config = dict(
    num_attention_heads=8,
    head_dim=96,
    norm='rmsnorm',
    norm_place='pre',
    rope_fraction=1.0,
    parallel_block=False,
    init_std_o=0.00561,
    learning_rate=0.0146,
)
Each number is 50 + 15 x the weight over its row's rms, rounded and kept within 0 to 99. Layers, rows and columns count from 0. The size before them is the row's rms in percent of the matrix's.

# k: layer 3 attention key, 768x768, rms 0.0365, rows 608-671, columns 432-479
# q: layer 3 attention query, 768x768, rms 0.037, rows 609-671, columns 432-479
# v: layer 3 attention value, 768x768, rms 0.0387, rows 576-581, columns 432-479
# o: layer 3 attention output (transposed), 768x768, rms 0.0708, rows 576-580, columns 432-479
k608 109:51 74 55 40 92 60 71 44 20 12 48 32 54 34 40 61 67 50 37 70 28 45 34 61 33 45 55 56 64 62 36 50 60 48 54 43 35 18 50 67 27 33 26 62 58 35 63 62
q609 102:45 24 40 56 51 35 45 50 66 65 62 41 27 69 30 74 59 47 63 45 94 60 50 62 67 67 48 63 49 55 27 55 60 48 44 48 63 58 54 74 56 74 69 30 27 54 48 51
k609 105:53 47 43 61 61 49 73 80 37 45 48 48 88 61 64 38 43 47 62 63 49 57 90 42 40 44 72 51 63 49 49 56 63 57 20 49 52 56 46 36 55 76 36 49 36 44 45 71
q610 108:59 50 65 55 57 61 30 48 45 57 58 63 51 32 33 35 60 64 52 44 53 55 44 55 77 64 40 23 70 34 69 42 40 48 64 62 72 72 75 52 23 85 72 57 56 53 50 32
k610 104:32 43 44 33 44 36 72 48 61 41 78 50 35 63 37 59 73 28 49 35 56 28 55 44 61 60 21 65 17 54 68 19 48 35 57 54 45 45 36 68 33 29 43 47 49 47 43 51
q611 102:56 38 49 28 50 58 27 58 32 47 14 57 55 28 36 52 68 63 49 27 77 66 26 54 82 20 41 30 19 44 28 32 46 83 62 37 60 64 38 59 52 31 31 53 56 36 68 65
k611 105:55 74 64 48 42 45 35 42 58 41 46 50 30 44 54 64 42 25 45 72 52 56 36 61 49 39 45 21 16 54 59 36 46 57 27 47 65 21 50 54 68 26 49 57 56 62 53 65
q612 111:39 38 57 52 50 61 53 50 38 44 56 57 71 26 42 80 33 31 48 63 28 65 69 33 49 60 30 53 46 63 63 49 63 66 47 44 64 43 45 75 41 81 70 41 56 26 34 46
k612 105:62 49 61 15 19 34 61 40 34 44 59 49 43 44 70 31 45 48 53 14 37 38 35 60 57 60 60 30 15 22 21 30 69 70 47 50 67 52 37 51 58 27 71 26 53 43 39 53
q613 105:41 59 35 63 56 48 75 44 48 46 41 37 57 19 33 67 64 34 58 65 72 32 78 56 53 51 65 64 66 32 48 94 47 58 64 27 65 42 43 66 26 45 37 68 57 62 39 55
k613 104:49 47 48 27 56 53 44 46 39 69 53 24 36 44 48 57 47 38 41 55 56 48 44 28 44 73 70 61 40 50 24 60 56 42 38 75 66 62 51 55 64 37 46 58 91 61 59 36
q614 103:35 48 56 41 55 45 41 48 35 31 56 57 34 47 53 30 49 44 30 33 74 61 43 76 40 43 48 81 43 73 43 60 66 45 51 70 33 43 48 51 65 46 26 53 48 55 61 82
k614 102:75 42 33 52 38 43 62 68 38 57 60 59 49 75 47 48 57 26 50 52 71 44 60 57 68 18 18 65 46 63 68 37 66 60 50 39 61 51 59 55 37 53 49 67 40 39 48 47
q615 103:28 52 34 27 48 32 39 39 60 68 48 50 13 53 45 45 67 34 89 60 40 50 32 40 44 59 28 52 60 47 50 44 19 48 45 60 52 51 48 50 61 36 20 33 55 47 33 44
k615 102:44 37 50 56 56 59 41 56 30 36 35 44 92 06 57 29 72 72 69 54 42 26 44 41 45 54 83 49 54 49 71 54 16 48 39 16 51 42 40 53 38 73 68 28 50 38 38 70
q616 103:48 50 54 66 49 60 51 31 47 68 63 47 54 79 66 60 55 57 29 38 58 51 49 47 10 67 57 47 45 55 59 46 52 72 50 50 31 47 67 56 49 59 60 49 67 59 76 67
k616 103:57 72 52 27 37 42 48 45 65 26 83 44 47 16 53 50 75 75 53 60 39 53 64 69 60 62 60 56 42 63 50 45 46 30 51 30 39 62 64 71 44 43 45 55 63 65 43 37
q617 103:43 57 58 45 52 32 42 45 67 37 37 71 49 56 42 81 70 35 48 59 48 60 27 57 64 36 45 35 44 44 27 61 49 77 71 41 34 35 64 48 36 85 64 24 39 51 66 66
k617 104:56 35 41 39 50 24 69 45 36 76 13 24 29 52 63 60 42 54 48 58 37 52 67 53 59 38 81 43 43 53 29 57 62 41 36 49 51 55 88 49 27 32 57 35 55 43 65 45
q618 103:64 16 58 60 39 48 66 66 55 73 35 49 61 59 36 45 46 50 47 29 48 64 28 56 50 50 55 61 54 41 96 39 51 62 41 47 48 90 27 64 51 42 51 81 35 36 51 57
k618 105:56 35 62 59 46 39 45 49 41 43 65 31 46 51 52 39 59 59 75 32 49 65 52 56 86 54 66 67 43 48 65 37 58 50 43 41 57 61 36 50 50 40 41 34 55 60 60 58
q619 105:58 47 64 48 60 65 85 44 72 65 39 45 52 78 79 57 47 54 53 34 27 39 93 48 42 59 58 66 37 51 63 45 34 63 58 52 56 26 54 45 49 51 42 47 52 74 41 66
k619 106:50 33 55 62 54 24 63 14 29 51 41 43 35 47 46 19 57 53 36 78 21 55 45 27 47 64 42 62 51 58 56 45 73 63 46 57 45 16 30 42 43 44 39 61 72 58 34 38
q620 109:50 53 67 28 33 57 11 56 39 45 44 68 29 52 83 39 49 64 53 48 30 41 40 23 33 17 69 49 79 47 59 29 47 39 76 56 23 39 44 18 54 65 62 58 60 45 53 40
k620 106:62 47 82 64 57 64 62 53 67 50 49 60 44 35 41 35 42 27 58 48 44 28 51 60 21 64 38 72 59 74 62 51 39 37 48 59 51 47 36 77 41 71 30 43 32 67 51 65
q621 110:49 39 16 42 16 47 32 48 54 40 54 41 39 76 96 41 32 26 30 48 39 58 40 66 52 57 49 33 55 34 40 49 35 43 43 56 55 45 57 39 43 57 31 38 71 47 38 44
k621 102:69 36 38 36 44 58 48 57 56 65 40 48 55 40 34 53 50 35 53 53 68 62 42 69 43 56 38 32 60 52 35 70 57 38 35 36 38 42 45 50 52 64 06 87 53 40 51 50
q622 112:51 61 63 61 55 21 39 30 60 44 61 51 47 48 52 71 44 46 59 28 55 65 26 30 39 56 50 35 21 67 53 35 61 54 45 20 42 45 60 51 45 64 65 58 30 25 46 48
k622 106:65 42 42 45 59 44 74 57 55 28 73 59 38 28 73 51 57 78 47 59 40 55 20 81 38 51 72 46 46 30 60 53 38 70 38 58 28 66 50 29 55 53 55 49 52 62 64 63
q623 107:53 32 29 52 61 53 31 42 44 35 34 69 35 30 32 25 47 61 39 57 50 38 69 37 51 29 30 47 32 64 56 39 56 69 22 60 43 46 80 66 47 55 41 59 71 47 44 50
k623 106:40 69 60 35 49 59 56 54 45 18 91 29 53 64 45 40 41 41 58 69 55 48 70 45 27 51 48 69 38 71 72 48 28 56 36 41 68 53 65 17 57 58 60 61 48 46 41 49
q624 081:41 36 65 45 80 24 62 37 55 57 29 53 48 55 62 54 70 29 42 33 21 52 56 35 58 41 53 35 60 55 55 74 27 64 90 51 60 59 49 51 37 52 32 64 20 63 36 34
k624 092:81 63 50 56 31 31 32 38 46 25 69 63 37 55 77 50 28 71 31 80 55 58 45 91 36 49 27 56 65 26 64 14 61 51 62 55 27 58 48 56 53 50 31 39 58 61 50 19
q625 089:62 49 44 83 43 46 80 42 39 62 46 49 34 54 25 71 50 34 01 40 59 23 61 56 88 32 63 47 60 56 29 54 54 49 26 65 29 17 47 39 80 48 50 29 71 51 59 57
k625 090:43 57 41 65 23 40 65 63 36 55 63 55 44 54 55 68 50 79 72 63 59 23 59 83 67 54 42 86 40 50 36 48 55 34 31 68 42 47 61 43 57 48 11 53 59 39 92 59
q626 089:53 66 68 50 41 52 58 63 43 83 63 43 55 40 45 42 39 38 65 72 51 80 43 50 65 50 32 41 47 22 59 68 49 65 36 58 63 25 58 48 57 52 45 34 37 61 44 53
k626 098:32 57 65 51 57 35 44 61 43 49 43 44 20 63 38 69 58 36 43 33 26 34 34 42 67 58 38 48 47 67 20 55 48 25 40 45 37 57 66 53 84 57 22 39 32 28 64 50
q627 087:52 36 34 40 49 31 24 48 38 29 49 39 29 36 23 59 45 75 58 84 48 53 53 64 28 61 41 47 36 41 39 55 55 54 26 54 74 48 47 47 54 53 61 55 48 73 68 59
k627 094:41 78 52 46 53 70 44 67 61 67 69 45 42 40 48 43 51 43 44 37 60 52 22 57 67 44 50 38 72 57 67 75 45 67 60 56 60 65 42 45 68 49 52 68 64 29 37 49
q628 094:49 53 27 09 46 61 79 52 36 52 60 74 42 46 52 75 44 46 49 17 66 74 51 77 28 39 57 66 39 42 15 50 45 52 56 57 62 57 69 43 51 60 44 51 79 58 67 53
k628 100:41 58 76 47 64 41 41 83 30 57 53 52 26 50 46 50 60 45 47 49 70 38 52 69 39 41 48 62 24 55 63 50 48 52 47 49 49 39 45 58 59 57 44 47 33 48 43 63
q629 094:62 25 66 64 41 38 39 59 50 59 63 54 57 66 47 43 65 38 48 61 31 45 52 49 58 52 74 67 16 79 48 82 62 56 39 47 43 56 43 58 31 60 43 60 38 40 78 51
k629 094:41 54 57 85 56 63 75 64 55 57 55 39 34 50 59 50 19 35 54 70 28 35 43 37 51 52 60 26 53 46 59 49 60 54 52 70 35 59 50 45 30 36 75 41 82 63 32 22
q630 093:65 50 43 61 67 39 15 41 25 45 91 45 35 58 62 36 33 44 39 32 88 37 32 70 33 26 55 53 60 37 37 57 41 52 60 53 58 71 75 50 58 62 43 64 68 73 57 39
k630 095:24 50 52 51 44 43 40 55 31 33 52 43 73 26 45 67 46 47 27 52 61 73 54 45 63 38 55 45 45 69 55 40 37 53 63 53 60 42 43 32 65 30 43 45 35 65 81 56
q631 098:64 37 50 77 60 24 62 57 66 54 70 51 67 57 74 43 38 60 91 52 46 43 51 47 60 40 27 54 59 34 55 09 55 51 41 37 59 36 20 50 37 66 27 38 49 46 37 33
k631 097:49 55 60 68 51 48 62 47 56 34 52 32 40 63 43 29 48 55 12 56 69 48 53 54 96 71 24 48 39 44 46 45 59 65 39 71 87 48 46 39 42 57 60 29 49 28 61 15
q632 102:33 63 29 43 34 56 77 48 60 37 30 27 65 29 26 62 64 55 60 58 35 25 69 64 58 34 49 52 49 64 54 32 67 54 47 16 47 51 09 51 10 38 60 44 32 61 36 57
k632 105:61 41 50 46 42 31 36 62 59 35 55 36 47 49 57 43 24 40 63 60 90 44 56 60 51 77 59 40 35 33 65 30 54 69 30 42 55 18 59 54 79 50 64 80 56 33 40 22
q633 094:49 16 39 42 37 78 50 47 37 49 56 77 38 32 52 17 52 15 48 43 17 25 55 40 59 64 38 74 54 60 36 54 46 04 52 48 22 59 57 76 50 51 41 56 22 39 77 27
k633 096:49 67 49 70 37 53 34 55 47 59 51 76 39 14 40 57 60 51 45 79 53 57 51 48 58 77 76 48 52 45 35 63 55 56 52 64 39 57 49 71 50 59 59 75 36 25 41 50
q634 099:29 55 70 34 56 43 51 58 51 52 51 27 55 57 33 46 49 70 16 23 56 56 59 48 49 48 66 51 67 54 84 58 48 47 65 49 46 41 49 47 52 54 52 14 53 62 58 65
k634 100:73 20 56 46 55 33 28 35 64 57 65 52 39 46 45 36 47 56 69 47 53 42 58 54 59 82 46 48 49 57 52 58 46 53 74 26 46 42 44 51 71 47 77 55 57 36 27 62
q635 105:62 49 37 61 66 47 40 72 57 59 35 19 51 73 63 42 69 74 75 73 70 45 14 48 60 38 30 30 54 67 40 41 68 49 58 85 29 47 35 38 17 31 65 64 45 24 39 74
k635 108:53 68 46 38 37 41 26 57 47 51 49 66 50 82 63 61 62 17 72 65 36 70 73 67 84 41 49 65 65 54 68 47 64 35 05 36 64 57 58 69 39 24 40 52 71 51 59 47
q636 092:51 57 53 48 31 50 62 46 38 52 76 42 59 33 48 33 37 33 49 58 58 45 40 57 59 24 49 59 52 52 93 58 33 33 79 38 58 29 57 45 67 31 50 55 45 40 41 27
k636 097:72 56 64 45 59 43 56 59 40 33 66 41 36 43 72 67 61 27 49 53 68 67 56 42 42 60 42 72 32 44 32 72 51 57 80 72 33 73 27 45 25 48 53 49 38 35 63 61
q637 100:74 43 40 40 35 82 58 41 53 28 41 56 43 70 19 30 64 40 08 63 67 44 40 26 53 45 60 60 41 38 56 34 42 50 69 62 28 34 43 70 54 46 51 46 44 44 48 59
k637 102:67 42 39 33 50 72 64 40 66 47 26 50 70 05 73 52 64 46 57 58 50 59 67 62 54 60 75 35 42 79 59 83 22 39 63 43 46 54 51 45 57 59 61 36 30 55 62 06
q638 099:61 44 29 56 59 62 45 43 64 46 19 86 40 51 56 48 97 63 30 40 49 33 54 60 37 45 43 29 66 40 54 52 61 32 23 72 49 03 37 70 63 52 42 25 59 51 72 64
k638 104:48 48 33 39 63 73 65 32 36 61 71 45 49 50 44 46 68 59 23 43 33 39 36 34 47 19 36 73 56 44 47 52 41 50 59 33 59 57 51 68 63 32 21 31 50 50 56 60
q639 096:73 15 43 53 37 51 41 72 55 18 16 69 43 38 47 53 39 80 65 54 58 81 57 69 60 53 34 49 38 58 38 39 50 49 38 52 47 51 65 50 63 75 31 60 71 74 39 33
k639 101:36 51 56 51 62 42 60 50 79 49 80 39 66 37 57 63 49 41 38 46 19 60 62 66 49 32 57 56 64 60 60 48 56 78 35 27 51 67 56 34 31 48 73 33 40 40 58 48
q640 097:58 40 48 50 60 19 29 53 44 45 46 69 39 91 51 59 48 53 18 52 36 36 68 54 40 34 37 40 60 44 47 40 89 46 43 55 44 47 36 53 54 58 41 51 40 42 50 48
k640 099:20 32 50 25 37 80 59 35 57 46 62 45 52 55 70 68 61 48 58 32 69 51 51 37 53 56 37 44 54 53 40 43 66 61 42 39 42 69 48 71 49 22 62 49 40 55 80 54
q641 097:49 31 48 51 62 60 64 45 26 50 64 70 65 26 34 51 39 37 45 59 47 44 40 66 27 40 32 51 48 79 38 34 52 59 46 58 48 30 68 67 76 54 52 43 47 42 90 45
k641 099:43 63 49 67 82 54 23 44 62 39 60 60 35 38 59 45 53 45 38 48 66 35 65 82 25 75 50 54 57 83 67 38 56 41 52 59 46 61 39 17 50 51 50 47 46 40 53 68
q642 102:60 56 42 78 57 32 34 33 39 46 49 82 55 27 21 63 50 54 57 57 44 47 32 56 38 50 35 63 46 55 45 51 59 35 62 51 48 78 38 63 33 55 55 43 65 58 68 28
k642 104:43 30 46 61 68 44 41 29 62 63 48 53 50 55 62 80 81 43 41 17 28 73 42 51 72 66 50 36 47 55 62 29 44 55 52 40 50 64 52 58 41 55 37 46 49 69 49 23
q643 090:28 78 18 51 67 47 53 41 60 54 46 24 72 69 76 53 70 65 23 46 51 54 40 39 45 44 71 39 67 67 42 55 40 49 72 45 54 22 31 80 32 44 37 69 30 30 46 55
k643 097:47 56 38 56 55 33 49 35 51 73 33 40 38 57 66 25 52 39 87 46 48 90 52 67 43 57 51 37 60 41 54 05 50 67 47 43 46 42 56 62 61 41 44 66 53 48 62 44
q644 102:29 64 86 23 52 41 54 28 40 55 38 36 41 38 42 39 52 66 55 49 68 36 55 37 55 65 39 42 73 45 39 61 44 52 55 74 65 15 48 61 86 47 32 31 56 20 43 46
k644 099:54 83 43 50 84 89 47 22 66 67 61 65 59 64 55 38 52 21 79 62 42 26 49 94 89 67 34 85 38 42 39 56 43 30 63 60 75 71 39 62 57 25 34 68 49 54 31 71
q645 101:54 65 40 37 64 08 54 60 41 55 28 43 58 47 43 23 69 43 62 44 50 27 46 67 49 53 56 47 51 64 54 27 41 53 42 51 48 45 56 58 32 49 22 49 48 46 30 57
k645 104:51 46 37 56 21 25 36 74 18 33 33 41 64 41 67 53 16 45 27 44 47 44 60 59 60 36 58 40 32 63 64 45 42 66 76 52 40 15 18 41 46 21 29 40 54 43 55 64
q646 102:63 32 62 56 52 69 24 38 52 58 64 86 48 48 56 46 47 43 38 09 61 48 46 53 61 39 45 58 72 30 30 65 81 34 50 69 50 42 57 70 66 58 69 54 64 35 72 44
k646 100:46 73 47 40 64 54 53 53 59 69 74 36 25 59 29 56 40 55 22 66 52 61 15 52 53 55 69 55 50 48 61 28 66 32 54 56 27 62 40 41 91 57 33 76 27 62 60 76
q647 103:61 79 64 56 41 46 48 45 44 24 46 62 54 45 62 52 48 61 52 35 35 86 45 33 25 41 55 45 79 51 43 31 43 56 74 76 34 48 45 77 39 38 28 47 26 40 63 74
k647 105:72 22 43 90 48 42 50 71 62 34 54 70 41 87 26 77 69 27 36 65 55 25 63 45 71 46 49 38 49 78 47 37 25 62 33 34 57 50 75 38 48 48 58 65 57 64 58 25
q648 097:48 45 47 40 38 41 41 38 39 51 58 50 22 57 52 49 31 54 43 59 54 52 67 30 40 61 53 56 46 54 23 43 39 44 29 17 65 38 61 45 44 62 47 54 27 54 73 59
k648 099:58 49 49 56 66 47 33 74 71 56 54 33 74 30 51 41 32 32 40 44 48 37 47 62 10 37 34 19 69 71 47 74 88 36 62 54 28 35 27 39 49 39 67 44 51 57 62 59
q649 102:25 22 45 48 49 53 46 80 66 59 21 69 29 40 36 53 28 54 37 56 59 60 60 57 57 48 49 48 79 41 31 54 43 42 68 53 68 59 38 45 36 39 50 43 51 33 58 59
k649 102:76 56 44 54 52 38 32 54 62 54 28 39 55 56 59 37 50 47 55 35 46 19 77 86 55 67 53 68 42 49 54 56 57 50 30 42 43 35 64 72 44 41 28 75 42 26 34 52
q650 103:43 45 48 50 17 55 45 26 79 44 75 22 69 51 72 92 59 37 82 58 34 35 43 68 52 58 92 51 69 49 44 77 47 41 87 65 66 49 57 12 54 41 17 54 37 09 35 47
k650 106:46 31 64 47 79 56 33 40 56 82 62 29 37 55 41 34 89 81 37 37 59 19 16 57 57 19 79 53 36 79 52 60 15 46 73 39 58 42 81 63 55 62 77 67 54 36 14 59
q651 105:65 45 46 37 43 38 74 63 51 14 71 47 14 35 53 42 24 40 38 39 47 63 00 36 47 55 42 78 84 49 42 38 27 35 52 53 28 60 55 61 60 46 71 43 54 17 28 28
k651 099:62 60 25 27 57 62 18 42 54 56 46 57 53 41 45 30 64 28 80 55 55 47 65 64 50 55 74 47 33 68 61 52 52 76 62 78 55 69 59 65 42 63 65 48 25 41 53 52
q652 102:45 70 74 59 35 69 58 67 30 55 56 66 63 16 41 44 40 30 24 32 55 51 34 50 51 59 63 43 20 46 56 55 80 48 58 38 47 59 44 38 55 50 38 50 53 49 68 80
k652 102:65 41 41 54 63 27 56 67 39 59 57 63 66 33 40 55 72 70 69 65 50 21 96 49 43 51 62 56 58 54 78 54 33 57 29 70 47 64 66 40 40 22 62 62 72 52 45 27
q653 107:40 58 32 43 38 50 41 29 56 52 68 14 51 68 50 57 48 54 61 51 42 57 54 70 65 55 48 80 48 27 44 52 75 46 45 79 44 54 72 43 52 23 36 58 32 75 57 47
k653 104:48 57 57 34 56 34 64 42 50 34 74 55 51 62 53 62 55 72 42 32 69 47 77 50 71 44 53 66 71 56 34 78 57 32 58 41 47 59 46 44 52 49 56 29 35 63 37 42
q654 101:31 50 63 63 79 59 36 34 55 50 79 71 60 40 87 67 65 50 28 41 62 37 33 64 69 37 32 50 29 60 48 92 60 40 71 56 56 30 66 00 69 44 44 61 42 38 53 44
k654 102:44 79 39 49 54 52 61 32 64 58 58 29 13 54 59 61 38 63 51 53 49 54 20 64 38 49 59 75 59 62 47 35 48 73 61 67 27 28 38 71 38 41 76 55 59 42 43 60
q655 100:67 40 29 49 66 68 55 24 57 62 26 60 32 50 41 27 36 48 56 39 56 63 55 40 44 64 46 57 31 40 39 29 48 48 62 29 48 46 68 66 45 38 27 33 53 42 49 46
k655 104:30 57 40 41 25 31 37 52 70 41 53 44 51 44 52 49 64 66 37 58 41 41 27 42 76 31 34 50 35 41 82 44 50 62 62 50 87 42 40 72 39 66 52 55 32 89 63 69
q656 106:68 47 50 09 34 51 52 23 42 40 44 41 56 44 37 56 52 41 24 42 80 60 59 40 72 53 18 21 41 48 55 45 37 26 37 29 46 58 48 42 39 56 29 53 46 21 78 60
k656 111:85 46 71 58 44 36 25 46 47 36 58 50 23 48 33 50 41 32 56 36 50 43 36 49 65 37 63 20 58 24 66 49 28 64 65 24 43 37 49 50 44 62 57 43 70 54 76 48
q657 103:50 47 38 22 64 29 74 25 66 50 55 33 39 53 61 62 59 52 53 47 57 36 29 36 39 80 64 53 56 60 52 66 54 58 38 68 60 63 57 66 54 56 30 65 66 57 41 96
k657 099:45 51 54 64 28 53 56 60 04 57 66 55 53 51 46 53 50 56 22 56 54 54 52 42 87 58 46 47 46 41 60 46 66 28 66 26 18 59 44 69 66 56 54 79 53 46 70 43
q658 097:68 48 54 30 21 81 49 50 26 44 53 39 62 67 65 42 67 57 58 59 71 49 34 46 46 56 37 49 58 54 56 50 50 36 36 65 32 37 40 93 43 53 75 62 48 72 92 63
k658 093:54 49 82 46 48 79 41 62 38 33 45 34 31 50 29 50 53 16 73 49 92 63 70 38 47 53 54 72 70 61 42 48 32 39 27 46 27 39 62 36 58 37 51 34 66 50 62 10
q659 107:55 51 65 94 50 31 43 61 26 63 48 99 58 57 55 69 77 47 30 70 68 68 53 77 49 63 46 65 49 65 68 57 37 53 59 39 46 70 31 31 30 72 48 49 61 68 49 56
k659 108:53 36 42 46 49 89 68 49 73 64 32 41 42 39 47 70 27 44 52 51 45 49 39 30 45 57 57 46 54 50 48 55 66 34 67 54 49 74 49 65 54 45 58 64 42 45 50 68
q660 102:71 90 26 58 63 57 11 31 38 36 47 33 33 64 28 53 28 47 52 57 67 79 53 54 40 58 57 75 48 97 47 65 57 38 64 39 35 46 38 49 24 63 62 37 42 38 46 28
k660 110:55 62 55 54 41 37 45 45 35 56 61 56 48 33 53 59 55 35 55 50 40 40 62 23 73 51 92 32 43 60 65 46 60 44 46 20 73 64 57 51 38 38 39 51 41 37 49 63
q661 108:70 16 53 57 52 36 56 79 46 62 38 68 56 46 47 50 63 49 51 41 58 35 82 77 75 94 46 45 24 54 44 55 51 54 50 46 48 39 25 33 53 73 66 62 58 66 41 46
k661 102:40 39 21 31 54 36 48 57 98 59 67 58 60 68 59 51 43 84 42 44 33 45 65 70 49 65 54 37 54 29 45 79 57 51 47 39 54 72 54 44 47 48 35 43 39 58 55 19
q662 103:46 46 47 39 45 59 51 50 42 28 52 54 58 53 70 44 34 25 39 32 38 31 31 28 64 53 37 47 31 47 67 68 56 41 35 50 53 27 37 45 58 49 42 60 66 83 61 27
k662 105:74 40 76 54 73 65 63 48 47 50 85 87 20 56 41 48 48 66 45 39 39 57 45 54 80 71 33 26 29 58 69 37 47 34 43 45 56 65 37 53 66 42 37 41 67 61 62 49
q663 105:68 43 76 54 46 35 72 51 65 54 40 76 21 56 39 70 53 48 80 14 71 55 64 59 46 47 73 29 59 53 41 61 68 36 36 62 46 33 48 41 60 60 44 32 56 52 60 31
k663 104:57 58 46 55 56 57 68 69 37 58 72 44 61 44 61 39 61 62 45 79 52 48 68 43 60 48 25 51 48 90 38 57 70 27 36 40 67 54 68 77 47 58 12 67 62 51 53 54
q664 106:50 49 54 50 52 54 50 53 55 33 60 74 51 34 28 73 59 55 57 39 41 66 48 33 55 42 19 29 63 75 44 66 68 46 60 56 44 66 44 34 56 53 17 46 55 52 28 79
k664 104:62 50 38 64 60 50 51 60 40 71 34 42 44 59 54 25 58 46 63 38 27 78 43 47 27 37 61 54 37 65 54 60 42 61 54 33 68 63 61 63 55 52 43 63 57 50 38 54
q665 104:38 69 70 73 60 40 58 45 41 41 37 69 94 41 37 33 67 39 28 36 40 38 65 77 53 59 21 15 62 40 54 60 56 57 53 57 29 18 32 48 47 42 62 62 61 48 90 62
k665 106:59 62 50 29 29 46 48 52 34 73 67 46 76 59 66 44 50 37 25 32 16 45 34 77 34 77 48 62 55 79 56 53 10 38 43 43 60 70 68 28 36 19 49 26 67 71 48 51
q666 104:52 57 51 40 33 60 13 56 23 31 64 51 44 56 61 77 62 63 35 56 60 10 49 32 54 42 52 42 53 40 78 39 49 61 32 36 22 67 41 40 63 36 26 49 42 43 73 35
k666 102:67 28 17 55 46 48 35 57 34 56 47 51 31 27 67 25 53 35 56 56 51 62 45 66 47 88 27 55 80 47 32 36 50 41 42 47 97 63 53 26 72 37 43 52 99 35 63 61
q667 106:31 37 59 32 39 21 40 61 39 58 23 63 43 63 50 35 36 40 70 68 52 28 51 33 64 45 31 34 60 41 41 36 63 46 37 58 44 35 48 59 58 45 24 52 50 69 51 58
k667 102:53 17 67 63 47 71 70 68 67 40 48 68 85 46 60 71 47 56 80 48 51 56 59 74 46 43 53 47 58 70 64 60 58 53 47 55 47 51 60 81 92 66 38 66 39 53 57 35
q668 107:63 43 42 63 41 51 31 35 69 35 28 54 41 47 44 60 35 44 79 37 36 57 57 58 37 63 38 65 52 63 51 49 64 48 47 58 42 67 51 57 51 38 48 43 35 44 66 52
k668 105:37 67 48 59 00 53 50 44 53 33 64 49 64 47 62 29 59 55 53 22 43 53 61 27 39 45 44 57 56 42 31 62 61 62 58 58 86 37 41 59 11 53 45 58 53 42 12 43
q669 101:20 55 53 49 43 54 33 41 39 67 45 52 73 69 60 23 45 67 46 50 23 44 43 27 46 52 54 21 65 65 73 56 57 67 70 60 57 43 56 56 56 36 48 77 32 59 32 55
k669 110:61 68 40 26 28 40 63 71 83 40 48 42 79 41 69 69 33 44 52 80 52 40 36 40 27 60 50 43 64 41 49 70 54 61 36 52 38 47 54 59 57 39 33 37 49 33 56 16
q670 104:40 29 40 45 50 47 56 53 52 67 53 44 65 50 72 49 51 65 47 62 36 59 37 43 66 63 39 76 61 29 14 50 55 22 34 42 53 54 67 70 45 63 29 34 66 39 61 40
k670 102:50 57 47 52 70 41 43 55 66 40 52 02 67 31 50 49 43 59 52 51 73 54 60 20 39 65 44 39 74 60 59 21 64 48 62 38 51 59 52 51 42 70 52 37 34 51 22 48
q671 103:55 46 41 49 80 41 52 45 66 77 76 50 45 54 43 28 30 49 83 74 60 49 41 62 46 56 27 46 62 52 61 47 41 52 31 73 76 67 59 28 31 43 53 67 59 83 53 49
k671 104:59 51 54 81 60 42 51 26 70 42 55 64 41 57 73 60 42 62 41 54 16 57 59 26 42 50 43 65 63 51 57 53 80 50 36 56 53 47 58 29 85 36 90 50 23 57 40 43
v576 107:51 41 47 67 39 50 27 66 50 50 53 49 45 61 39 43 56 61 40 53 50 23 73 34 66 31 26 50 27 49 32 58 65 79 27 53 54 92 26 51 57 62 36 43 38 62 46 48
o576 107:41 50 63 46 60 56 78 49 53 57 56 42 57 58 61 18 41 67 49 63 66 45 58 34 36 60 75 70 46 32 35 43 31 25 54 51 57 47 53 70 30 31 54 49 69 65 56 60
v577 101:66 62 52 44 54 50 60 67 52 36 48 34 47 49 69 27 36 25 37 66 36 46 64 32 41 30 30 26 44 73 46 59 69 58 53 55 41 34 34 53 42 39 33 24 55 33 39 40
o577 098:72 48 39 21 16 45 53 40 57 63 63 53 88 51 48 48 50 65 70 45 83 22 56 62 54 61 51 53 55 38 47 48 57 57 74 57 39 81 45 69 59 44 43 67 20 45 30 50
v578 099:60 46 45 65 40 48 53 65 54 59 18 37 26 80 58 60 40 25 73 57 55 61 50 64 55 58 70 33 25 52 55 67 26 98 59 52 32 68 67 47 50 52 42 42 47 56 80 38
o578 097:40 56 52 54 73 68 43 33 48 36 36 66 29 56 40 55 50 59 43 40 46 45 42 41 38 44 48 51 69 44 42 47 81 44 45 42 67 21 33 59 77 55 41 55 44 71 46 49
v579 103:21 11 29 73 36 82 24 50 50 50 48 69 63 13 24 35 47 44 51 61 37 61 56 58 66 55 40 57 43 66 58 42 40 51 68 32 53 11 71 51 67 43 48 55 39 53 36 28
o579 102:50 61 53 20 49 22 59 60 74 72 51 48 28 45 50 81 58 42 59 62 43 63 66 56 50 50 31 42 63 25 38 33 76 90 54 40 31 56 74 45 48 37 83 46 32 53 42 50
v580 107:49 51 72 19 46 37 80 47 41 54 70 94 23 57 50 32 61 68 47 46 26 88 18 33 44 55 39 52 35 11 17 43 73 50 45 19 41 41 65 39 52 40 55 66 53 57 46 61
o580 101:38 42 38 68 57 54 60 40 84 72 56 80 71 25 70 64 39 27 53 51 66 58 82 66 49 54 43 46 37 36 77 66 49 59 63 60 31 73 49 68 54 61 42 56 50 81 24 28
v581 108:60 56 78 36 46 67 40 55 75 42 38 50 52 57 76 53 32 61 51 61 68 66 67 60 52 60 61 53 53 49 28 60 56 38 63 64 73 48 62 65 25 32 30 56 41 56 45 59